Weights of a small transformer language model.
Architecture: rotary positions, normalized queries and keys.
Training: a variant of Muon for these matrices, 803M tokens, 6130 steps.
Each number is 128 + 24 x the weight over its row's rms, rounded and kept within 0 to 255. Layers, rows and columns count from 0. Numbers have three digits each. The size before them is the row's rms in percent of the matrix's.

# layer 4 MLP gate, 1024x384, rms 0.0931, rows 983-1023, columns 64-127
096:102147135139109107114158131180147132130129131095118142109173096100170114102110091136137112090101159109108170143106116126139100124110132137133101131092123116159126158128152085134108138148140157
100:150142118104117127108128125170127147115125163101136133101095138096123144143102143129161139151119104120141108145144070084088163133096115150130146134092113094126125105123123139079148113133136094
107:172111133115107141111168078125127097108151133140115143177125134146099134119103111157110147149153145131122092113093136140131126099101156075136094127141162121114141142109153156173151127101084110
107:136105156102123110140137135154143132116131155138128085134121153118113121134147075121142139136134150114140112133114108113103120147149130099095103134100106127158108165150161143126115140132164158
099:109139104114129129163070106124149106150122100142135096152118110116117123159135165181134116182090117138150141131130122106144089177120115126165129097130129120131125153108117149122117135155168107
093:117118093173114125091135146155140093146161128130119094088126091141141118143093142144148132125152148151161160137129111137127138119134142140096117130155138091128131139151143164104120137129137088
104:184176152188097102133161132121140178153150118099135104112153142132194089125126119127119152133130099122088128157127114112154140169123127107114115108120143110136116152105098151093087132139143116
101:096154096199133134110101106158150130077127145141122131118151130149144107126098138134137093148130145126114107124131172136112154153145165124134128109132171145119108139117091107112117128149140125
106:142122113112169149163152167113143149130138136103128101122138114139106108074159110149125113144160127099092163119104101151125143160106122103124138141105098115191180094122139141121180135113145150
098:116141143187119110157158129140113162064123144071123140094130061120138146122120083124131111165132115168143107103128149147125088117109107104132109116142148104132152125073138106068149131158123142
097:140141109116096145155139184150117114111144151129168136150169112145106124119102160129127130122108129152118143130130139117135128104163157165125152102109124114137094118125151162149122097168108155
097:119162109107124118083156135134081091118099111126124088141127130135094105148150123126151142142120139126138111115118130179128121139161171130115130103170173116104148127116086149127178140069164142
101:109097116130089108124126172134124135107128143135109163130179132131136186157110165126125139116091118111115133100147116135143131159114106158085131179146167092155132087153090156100162111105168172
100:092129128101121093127153189124114144157124137077139111113110175115093071067148091118145101129115112099125117093116091120122108158100151079119120170152145132130088121136122134074144103123159130
095:167152135136122143151116087140115144169113102169078186155097179170135139111164163142114127140140110113121136118137143161120122134136154138121115105126130100119117090142083146168166111159150129
100:145136109128151111140131149107153149102131142140169095118128122072190100116126104127144132161134133119117145151127146094137096085144102078146158114129151136148108100092072143092133093174149118
100:115104138151171145148104125107173129130114129133144136110137093129125128138142154142114103127120152140091149070125132137109132135127132144123107153152179132134154117128164076138130115136139096
103:161133095109105121126123158124141152153129113121121148128125072124160099100138170143146149112149142104148105169146108172109124093162146124126063119121116114132123157147118150097120102163170131
098:141143135133122079088124115079110146154108156156149115133127106140119090148102146113126076161065139131137112141115112136158137124119109119089074116134129135086107137146146141088129126178106106
094:163154119089120136153156091119147130077083146144136122153113132112148107071099173098154119111095154105150165091136103158114135097119089126143105103113140147119137138148144099117112114161107109
103:152116106120126139078110121123152117122112131111147092143120092140106148169148151076150082103124163145103105139144108099059140143155130139108137100115056101129143139133090107131124142182138126
098:153112146110083162140119127104140119131079091107112122109143154102138144134146112136069110138150101124132142122139086079131118184126151110148107164124121148121158146148144102136142083132113107
099:116116160117115157155130104111125099106110077103120123105130125114098108141139127126158091176140151121145114121107127092124163115124178122179170149125116098099162160096069151123141103157167147
102:117164157172149154180110090169131116140110122087125148123113093116184136101136091130067131134126157098127149119097146132169133119152111122126134112111147134132097141128085149141142147143095113
102:151125122154097113140167108125107126126129154128116128117131154129162123115116081118125095130187089116116124062179132135111122161123180111092114165165123152106129110145165096109115114099113098
096:117130105178086139117112126099133156137151128101157144124137107162155094121144129138144117115167154182140119110123121111156175125114115130116108150133153176112175153109147156121147118106133098
093:085125159107139122138122143132127108136107109111131138107126112138119135158133113134132159141158113110107140128132095131128166137148140113105181137179104113120139105117122090130104121122141133
098:156115109139150132145177156187117075136123126081129090138116116141108150118140103099115115146095112081133110138124156129131124112143125096104099149154151091104161119161136145162107119074138137
101:149143149120143105075130131130135098097139114170117141129118124161138155116110145141112132109120125128140147145135138158099119085137095108134143119101155156106139104118118141129103129132106102
100:142147163108136138150124098126156103168112134146147200116139176123134194134171113143133123089130181132117138137139145114112065111112163159159141185123105148104084157138121119158088136148090108
100:132130124150105142132120114123160093137097123161114106109140113118123165093128136121106168166176131113142152133139145139121090153091142126130128166112138107148146123158112140163166116091162121
097:138087129102132155125135120129106159169101151110119126125106128146136156144142138149090164144125130129091074134134081082088110157164140114132066136159141120118104102130096184090102120109114093
103:101125101126136096140120126149090107148157079174155101133090144131142143109106100147131149166165100139125118110119123090111162117116151131108162150132148188167106093124143126128138122161117106
098:127152146151098169128140089143093073071111129122137107124081092157140126144092089125136084098124155186115102116158166150084091100113116164097088136152124144129143133143149108136095140099101168
099:173124122131113098155151148135089109123118174118096069132108167134135104085119111103145131103130105146090140136083132131148094123178118128117171096134143138146143132171123167148143132188124115
097:132113134169113128112140127165165137117095137148154167106141117138118171131114100128128111148164140115108105118138141139111135148131131151088128081139118139145150154155101111157131135096148079
103:184085122128139160149137175134084104106126117141132160117116122151135145145152071137159128140117140133105138126161073139129111115134100110091090134108122106153113136160140142103160152161109147
099:168104106169109121123125141126143134132144171085116095136146139132161134157134143157143111113118076115099113146097075104107134162127147151187162159128090109139138143142097113131122115149148142
098:147126138124145155076138160186128131146131126141145088101163129166110163082076146091107125144111118118109157109132111097098139156115149079111126105103142126119137116108122135113181088096130129
097:120133129129138110162159118086108126113167108117149150110163139145108129091130117123085131106130111134121095123120174123116116109128096086101111156136137135145119146103117084126089114114129114
097:149110117183168100127137130101094128148135122114102139096140060142171130136173123113105126106090130092128107147128124099136125130136140164143104116144110122116130139143158149114135133137124102
# layer 4 MLP up, 1024x384, rms 0.0931, rows 983-1023, columns 64-127
102:170125123136173113140129117116119129137107149133135069110101157159080136142110112094102138136124114123140181148113152135135140131156125085118133138134128156120069120103164080123156102158128125
093:124132150145123113158170148154147121183183092136136102123166103131146134125138113092146123138085111126110153129109133118129113140137116105065099140095126173144133120144117138140134138096106157
102:125129139111116124086111131160122119154104128123148129135172151106117101131166140082194146115149129121141145106167117129137095152107110119180065143158144135107126125145124149110133122100082166
099:112148137103127151162128121095166155075140173178160115114123131121098113148128147128133097148108142107133128131157149098101135165111168123138111133125147112172137119101154121104087132117133162
101:078135142137123129152143084157116162082085107120155122098104114140150156136097128155173192128134094136116144119137153139115090104090129155143129105134156155138125106097154094115120142110092155
094:125139167128116152095164144123142123095118116090136137116154108139140108121128128099140147144120201127148093095144124157143111132160119146103140097193164164138123141101188097093133123121116100
094:180145137126128087099108093166153146114130080095150145155136192066162134139141139113143154121158164111127153179128134105121141143126153150147128131118147158152116153124095127085099141114114101
098:165130097184149123110138093160105187128088114132154148142134107123090138165091162147128119122119147086102137131122106171145130139124114131124126101109137130090139141076117131123126116121155113
096:101141128123113127118095119129178103119120134158117133119093130144066155146111141115092079141095120140117127146087112123071128077125148113114125113150113140107100114116135086132129105167152085
098:096147136144212117112152120143141127127121132114101150109128175124078094157114079080142105130132113086096124148111139111161145121084156116144127147137145118147138132139107119122192110098131173
098:147098123128132145128094144102122142099146139102112149105089090164115163165143150106088128148092159161125118141114081096091117143095127091093138140121118154131153144112151103074132161143139170
099:147149113114135115069163112127137118105119158124077153096162097121125166085112159108162110147126127119172097140152135112107172124148105115106149094090167184117147111127121137130113159118141100
099:177117133141150157153126096165154155106088130092137131170104104126144079121133164149139117162094128138138103157131121117136148150102144104149077101102104115126134161123117134136119106139177155
099:108154164164156127134115127112140100138133112113106128119128134127121122129152155119116150077137118167102126107146161120093108106125135111128159129102140144095099143109170110151103135124119074
092:129132116140106108125148088148117127153113149117121130148067125168124081158158168108129132151137129127114144175140142160135133159152129123092096135098132136104144109152100119140120140169108092
103:127123167128174095104102163173150136133142130152123077107130127133126121163150103145164142129129153143096150156132150105131134144100131134133149133103076103167142135125120137145116153120184156
096:137106089176100117100157151133108093135149147138088108145199157121150155150152088084148103126118146133154113166150126137108125137133146110130133123118143134150080127128132145129118137114143139
107:166147084094138118088124144120126124162106131091144105114116098135144138150106158149130138102134114162153108154104107145146158065133133145118112140137094135145128157168169195111103139181141129
101:097113160147099156082135144146169108110123133096129109137156102104167171101151133116132130138154157127107080146103096134093124107146112080133107101132153111130148155119131102139166138151111123
093:138096111143133101132171109131128140112092121124087135147129105142114125126140118150120148142124190098153129087133122155100147091145129150103151136148120143149194105100101096095130124111095126
100:175092161046123131108087139142126170125112145129111120127131154100171141112177167114107125126106104113119163124166132145106102133123123164133127200108120100152160091186128157147122138131138172
099:129162173155084134108117121141080103106144097159136130142148137159129139142135114145075089135117109109110162104123117125159111174099130102192170117120130135128153126099136077100137134131135084
100:143125165095128065141146147115145124118114156159108113133109142127089151092110154134138121143150121089131126126154133059144145107114154120124113190122103145095097136116150172131133118106107121
100:132089131140161138075112116121111132120141162114120174116131142133141118146086111076142129132104120172119140166168123161109123096136147161114200104133136132097143100093115124118109142157154124
104:140132106062183154102085172081117144152127102149135159135145120174121099110095149110150132114098133154128084126121168077156122160145163121119130114171152142137112132096110146130098096114119082
091:131142168156104154168094152115125085179133135139141124107102117112121138146172147139113120092095076140144148095122162119126133192110131136115095122113109143103106078181096172136171075111141139
095:068135127145106127145129109163114142125170143139163116135149128126148128146106122124112154124110098168153084103127122138096117130066124138096123140136107147110125159131103159123118136139127148
101:152121131134127112141159144119063114095152144102090133147094087129121128140101097136125155165110135167126080119099177111134144131126146093157150161089082129133121097145132126125104145132142117
103:092137082104091131120084135098141140156125094087174125136160112102136119139129142093154127166098148118108090100110163129126139126150122146096174113135135156146128081104108107114153100091135151
089:165137128126152130110121152178096146123117130119099137141139153157105107156128113148117117122136096146169088137155132166138214163129067140112107121112150110135129157096099181159141140126150087
098:139133112138115117165081111105159157107154112153150102136125110154138129138118171127138153119122131114138137167159131162168142145098128144143141125106129148150084120111107056135143107144063139
100:086170134136144136127156135185140129124163111156096162181077065096128111158135108105122116123153156100123140140116123139101119113156128118148142127109142106109141153109129161167123158106090121
102:136167143141123091129116102158106134126154091110120131127107137147139148108102122165116104107140140146126160120124127125150114128135102107101150139084095127147106144118128099072132095146091132
097:108109075138170084122164163115103165143152159123153142070157133104109128134151185144114125086114124149102133145141103140129144133114130174143133093100144121136136114136130143101088160116134135
096:139124121162151126139141188147160107136130082171150130095141122147114128125115145159135113108113156169099138111162095159114144131108140123119129190121120113087111162117096147124088127119127137
095:120157093151169079128145109081124130107139110145133130152137133122157101149134148124126123109091166147119143126122146136125133100091134154134100127095131126108106129110114173136116084108111175
102:132098130119171135113121102143141133129129118168159143076128158104149130122111144081133124163072136129114172103154136130135117125140103155126119191109133118157147148174133111084147138109117139
098:113120115113138142120107149130132151112131124163135099116152108108107132075118158135112108121136146151117117145163093122139143154089156182146133152134135118096137146105173112165124132126178110
095:133129169126145139155130114121163135153116089127136125148129152114162112135140134125162140132111173126124093147126110111130178137137100094173137150082137152169122123128146141097122086134110101
096:120099090126096126127123114094144077116095135122123117112101141107154152132136120106087140175142140126143060110166106165142128161120131153096110121130108111140167134117114104093193142143126137
096:128118182138108111111100126149116114174150191108139098143119125131150150156142105079124183142115147131128099132150124192107133143115146115127120150141098110124111138147133125126103137108122169
# layer 4 MLP down (transposed), 1024x384, rms 0.0864, rows 983-1023, columns 64-127
103:070106124128121115135091128121129099123156057119144163134178135110163160160176164185150106146158159144123087106133162088095124118112118168095118114105125101199149114125093134091119119109139114
097:096124103143134081143156113121134109150131123114115106164162121141172161153164102132103147132119111123125171141137174122145087092136142085115101130095164123159116174131140144169137112100119135
102:119117091101120106118169118102077187148149147151151156112149102137135127153098128127149110119191137127093135099180131159169156159157070108067127139124091100146140150095149117156142110197130111
101:117115099125156133116169093114122145141138158118135114126172136134100131123155067115183150122117151194183107174120152130110125141155109130097080092130140096105124115121134112122146126123135131
104:110153157102114138147206126160136141118113112127093141101109136143137185081138103107135192145163109132131119161136142110108103114109166143156119148160128108129137138134117112135134127133129165
096:084096081104143138133116135135096132113122140102116131119070133106087117107118119133137086108122126101129138131140124153138126185137085130142132116170151169160077114119098086127132159131139092
098:171065122105135141167118136100088088181092149125144168170132153110121171146157177098123116097146185164119094103137130140088150115127138147149146169139136108107122113140152077147135128134119106
099:160138138147100118127150142146178139101102159104118090135120102128104146129113171184107064164081163124121122162127122161107092128145170123122138092105175124091130183117140106111126130127139095
101:129124116127154118142169181085127169148118121098167130164142117133098092146138132151148153135094161131100145109121078119158131183112083101122102118103102124165164072150116138142097116068133153
100:095159140122076172098149123155068120128155102139131177133154117128145159118107156098119166116094122136101122105116107158117135144109108117130128140097091114132161123157122127172099130123120121
099:123103151119170068139137141099153062116126141101166083159075119150156177151149104087089121133111142147169149160135112137107104130130107106132100116142100152124128126084129131146147169117133113
100:127120136087133123111152068158113116081090100112140120106108121129087073076104160087115091177122110121111112152101121133091110183116156126093130105125155110153157159090110124159135136110113100
099:112118145174150114163166167098138148108149160121131110099174163106119180115105131121104086108128156131086123135124104097144165134153123149144174148156126127164121145139113095123124131084135087
101:156106131182171146128142156132121146158160137077125105120115122088081113111101110127085127146125094114124121094124138145092105094097124101146107090147115168177104132150115116138149125124112105
094:138125118144127117127110061155130175162094124142137120111133162132089080099158111136123113115158126104132096082126152159147123097137167096093140128111135093157098106122080124103133138132099120
104:180153133163092082131113147147102178128148107083141099121154096106132112091130135097128127116151168180154082131160165085120151157129119120131175140112094102151128105120129172119159120130209143
099:136180138132094095130151158158072098106115144106107124119142161128152113112141103090179130103156162116122076122127085133134141121111160151143123115118099143145136186156141149164126141089152167
103:090126161106112148146124149076089130119198118148119112166127112136116146110168144113117146148130147151149145142124172120136118166101176168169114133088102092118091132091132095109111134086107135
103:091167106145132085130143093124139112121102086132151173124126100114106174123151127136108133137132158115123141161137125143112121128172129086134141182104129167158136076142160099128121120144123172
097:114085088118116139094134104114126083104092150118149129125103106143163075089124148127144133124116079125144127156105100123120101118121166163150104162152131133130126106129116088163130155118119124
098:169188130147096122107106119098141081099176161170117147128127160135124124096114114143109118155139107130156115107137131119166082106135114140078144146118136130121119101103135166174126155132124109
097:130111080121163155166141114118146120102167167100126132093113126157142052143153145114136158131125160106130122068130174156126136042133119171128101125140101120131158153123112166125112118125147150
101:132100105169138104087167141153100202148143152190114106108120175161153159076141137106147108126120124137153146153147103152116085117092100154110088136145120181157182093121105121125105072119131136
101:135119146173115142187133138109133140133115131110118145125187095114075145149139108171126112122121139102182142051126163162105111117121113110101146140149129127135107129157095100105106150161106138
100:134097136140158141104125126105147120083134091148141138125108167132134130097129138131110169150096148155124115125089101165144104108131139125127144103172108145137149149155117122117158100148127141
096:144121117126120120094118132123120133135128133124098087133090146145144080099133124165119141116138109147119146129104151173119122083103110157125105128113110158142130135161161107117129124115134064
098:102147075080140167077112113121090076146106157151153124161121084158115148167159099141101131124142141122131117074164143133129112102127139153104124128129104133122122139151138123113127084134123178
099:146102130101090157083187142160110146116144152148136090145124116131107121099147111137095121158102165154099115118107111110153131085129113086138109170116106115150107121100117133122106133124117168
098:148122107164170114123108167168182136129140119145107126112083129149085133139131081144109153109142167140102142124138160110137102098137148097108137134112124127135140124146137140097148101130095125
097:171118119091134121140174114131165104090149128170135164117112172105104086108134157076084103100106137116153134104139111158114124057104126083175127121132098128126132139119164082138161138155141109
099:126118119150110180158109139119149087144129121138180111112125149116107210091144104136133145133125142100131143132134113091099090106096130150095108120105084082185121097122151128143152112132151115
098:090182135121120126118104091099133109088111131130144185135121123141121077136151135101080117173105122145132127143144123114123127106170136137127047066152114153125112083092144107146105141099108129
102:128166109141116158122143090136125107123137169099103226063109141121146146152125110132091134137088133130172156126140147117142129143121108117147137113120091145143151118078108134091174113126167132
102:110107138120143121144158158116121200199108120140148177131158138140134110117138156135124069102125138127146099059176144112119137163136096130141122118116146116140119106121119189128195166166153104
097:174144076126123097072212137124128132156064198115147123139099154125107153098073117152122099134115131117120098167131144168146138154132147155082127110097127108162123121162182156104121121147077108
098:156095104168154152118151122165089148118109152083152129135114106156123127095187139110144111146146126091151112137114167132124159159151109133114153127157154159125125102121079115129154166114139126
104:131148092158096128109123130147092093113111149117131080113097127169169161090139103136106107146108159161112132169089105104106126170117149125117092128110113154122118049112118150163176138097137100
100:166115128100126110150118136121121150134103132113133117140129115141099163105121179131125153142086110121098176146114113144079076139083143163120134099105123134146130162123096164143172122168106146
097:132157133126109120129119103131090089144123130112116099128114180115142138120117147115068135111114171125175140142145087123115151100125123131120140155163107141174090156147128127119088146108148102
097:139149160116126131149133145114129095154160139142152160103105114112152129109145121117177115123143118097141130094136154149105110118158145108155127150077127142190094143113112157112119118090107111
098:144153130167131075123099129145126119131108126126139154145107079136176121156130102116158138123152139136137104144111190112108094135181146137104130124116078148126127133114143138098132123134115142